config = dict(
    hidden_size=96,
    head_dim=32,
    rope_theta=1020.0,
    qk_norm=True,
    bias='none',
    extras=['local attention windows', 'gated attention', 'exclusive self-attention', 'value embeddings', 'hashed n-gram embeddings', 'an embedding shortcut', 'capped logits'],
    schedule='wsd',
)
Each number is 128 + 32 x the weight over the matrix's rms, rounded and kept within 0 to 255. Layers, rows and columns count from 0. Numbers have three digits each.

# up: layer 4 MLP up, 384x96, rms 0.17, rows 65-90, columns 0-47
# down: layer 4 MLP down (transposed), 384x96, rms 0.0417, rows 65-90, columns 0-47
up65:098071114184142071158113090134150120172178130121105152130130106164156134100116143102114197137126118091082116097160146143138109050085204142112163
down65:173206167112104139151190040142133139061128101138151143124137082126125107063096100126126170120151119084114130150114102114126160124100155213131135
up66:174098137103140137172131129153118177080112179144082179139146129104140125132126120125110132087188138100118156094079119134090175101161127140112096
down66:136180107134140131075144086145135141107119114106186108130128096114107109078199175113176123159104142160126113176149114147141103151120105137085168
up67:104172096143121147074125080175093121113162163109109153075057132151172171141098083144085121110168117144155057074042174140125136081123140172179140
down67:182184111154128116163132153152153141142102087176149163127158218058127115076110111067119152124167138112146119096164134113084100197144113142075026
up68:088147182098137120085084146118139138152067138160121089121165173150216112035144117151130119159204052096174106113077124118150108056137145118177108
down68:090095102092120143183120120106107172151167108079182125124143142168201182084158119140063165127148092100069139161159104076061083103161061109159116
up69:092089151147090126123182059149075139164126140162100131150131162166127126133179102114137138171149201100111154110104071142165160130129140155162086
down69:144143154135210111079156091094130105124127120186109106075189153200118144146133056137115090140127170095132107124132122172143188181129113085133112
up70:160136129151125120090090109107138163144144142129175145132119141086189124112111124113167111089101167103080111130121077104143152174109136141137146
down70:080098108125135125160123106152110150131137131107123110109109106168077165088085054113127152104129107123141136167148185172156084133121115141160131
up71:106105118185104104113142147138104134078149072091140098109102130108131117078128171154155151118086173123151140125139133168158174117117168155132125
down71:157149107157131148139130110145178097139117096142118098130178144184103172127175089172131118189139118176102170129133106102148137124137113116157111
up72:090166145174138124157126126136151147151122111144079121089143139115117134127189155196147157104176104147148161155093140134164088129111108169213148
down72:116191130153106114135140115151163106161145128135144161109127145142061129130153044169142134148167153166136168074111142129151068137142106155076117
up73:143134130113199101089141172128118154129121149099096123110107078176108116149175142085108150162134102109122131116138162148170150155170113167122186
down73:131170184171065082118143076082073120113153068166153085125133141066135119072090180163064194108122093110180136119152074067109117138090148108117105
up74:149200179179115083162157098108080124140205068096155106121112200104139083143108157058117168141165081129152116089138185117126171114061116143139143
down74:020125131133166129100135091124108123086148157174163128201131100094122133179104146148150079117189121065122201148141097138089162137032144083107146
up75:095150160133088048123071172103107113132117176113118089192180116172139115123142163115145100107132151082106145148194132107090173092130215084152179
down75:085122123096086165081089126139157123159113185128113154140072082086098120131154088167160135131195116102114155121081152124163125219209105107150136
up76:136144091144138071094142087060164219091140127191110177198138160128130123178128113048138089126136102142113115086096152106100158146114150118108116
down76:068140110109180153089132105123105141171160098104105090124121144137111137147117132106119120054164159151147143196147091098107096093137158142138116
up77:158123111173144116103093130027159124155205145056129128148111151136187115112118127142107126105145130133126087116081088177110118145073098079127159
down77:187135128159165153126163085078110134155144127146138100097118118062084104130136131107093143095135090137131154127140092109070172112118142169136070
up78:178131128127092117151185090138105132106077165141129125177127117173103139131144092131112115197128135107173174132153123146150189135065153127173116
down78:098123108108177151114119128140176123071177142153131117134153081128166091195130129172106124125087114135181135153188147118167137088148084112142133
up79:193161104151111152130136112150168126113135125094093138094095142110123144176151163138145148078153169082155118143139172189111107103186107160179160
down79:156127100087151089171146176161104136162172125156125123135101153199103109114092118191056159101172125155169130102108160095112172095168101129144140
up80:186115129121143115111101188119132155112140153106133119120084095134126136149140176095115151158160161098135056115101095117133167157063121116104086
down80:188129107167102121134073157170126117120133104148191122139115168140148165177142159191121140128132142145098084106116118129106156181176124117081120
up81:123126140121176124075096060116131177200130156129104090134127121112116143112157225094144150176114086104106130035133172186124129039173116153108138
down81:164131059107152115133094119132099166213173142118124145105133101113083112189155145153134166118133140143055189149048128193111131140166136137125108
up82:125122120168141160148101120112103161135139127128136127124071112139138138131146118109090102161116140098110147119154090159137132155183162115097135
down82:089164156086143130099155146144115078093095140129148135115144160153096125143116149140125113104150122120021127175117136161103079124140102204124113
up83:147160169146156102172141136164178166113119145173105155167121129063142130185120128132104073096131201155109127113079140117099158147141118172127174
down83:154103046138112138105129183126091133162162172164213069130173099111151121075089120118127178163070112136115107112132141155062157130193134124127095
up84:115103119169101115129124183090109112129098108113111112147116113108158176124115098144195157112103106118116149130137146102137161136095170157130145
down84:123142087162169155148101095100158140085073150060130106103156161165166146115141120058122125150133129158161104172136148150105113128120131118146098
up85:102172141096129128181122096113139111146129124137127113134069134073128172161115094191137186115094074091149176108117117127148134149088123121152157
down85:136152118101183148162115162104139148147133144121103061167123183098110160154135105122123100105135056145154121138091147105146076172133122144076129
up86:168112139160126124127106128112126126124074115150166110085113124153137151197076169102172168118173054123124181090108192106125112161132153138088071
down86:130088132101136105120121135126172121146106133121169139098184105145117121205071138123144097146195113133119168123155115144089117107100124067098112
up87:141152162124079182118120083117137148095120204133039107183102099150106131056167153099148091171091124084148104095123085152128144062112154119193127
down87:126133072072103146184113114134188123121142099145080102194155126133075140110112139142094085148152061154145132101146097175122176057104125077141145
up88:150127141165068045152136196095129106131182167109106140153173179104120125162104156160160110193138183122125149071130150125128178115147165150162144
down88:032152154101093084106121166115067131111108138118197132134154165128136163146104160155149131133149097072070125120128150114112133150096099113112143
up89:129155103097101157145138141131105122062146112094062178151151141079173166120098099109129144112147119114160116064141147118120062121098156160121154
down89:077127070151086122121108128129107124079159098119174100174095070148157127193144182068150159174045125175183125170151099101132111128135182108106143
up90:138164128138077171120199141170124128058167161142133126151098194151146111122111183128128112125099161117115113105156147075152176100079078187087177
down90:088148140097116127150123118116152099085106129105157077145184102107077127156140156199163126165127167103089135192081182100128170091119115139096109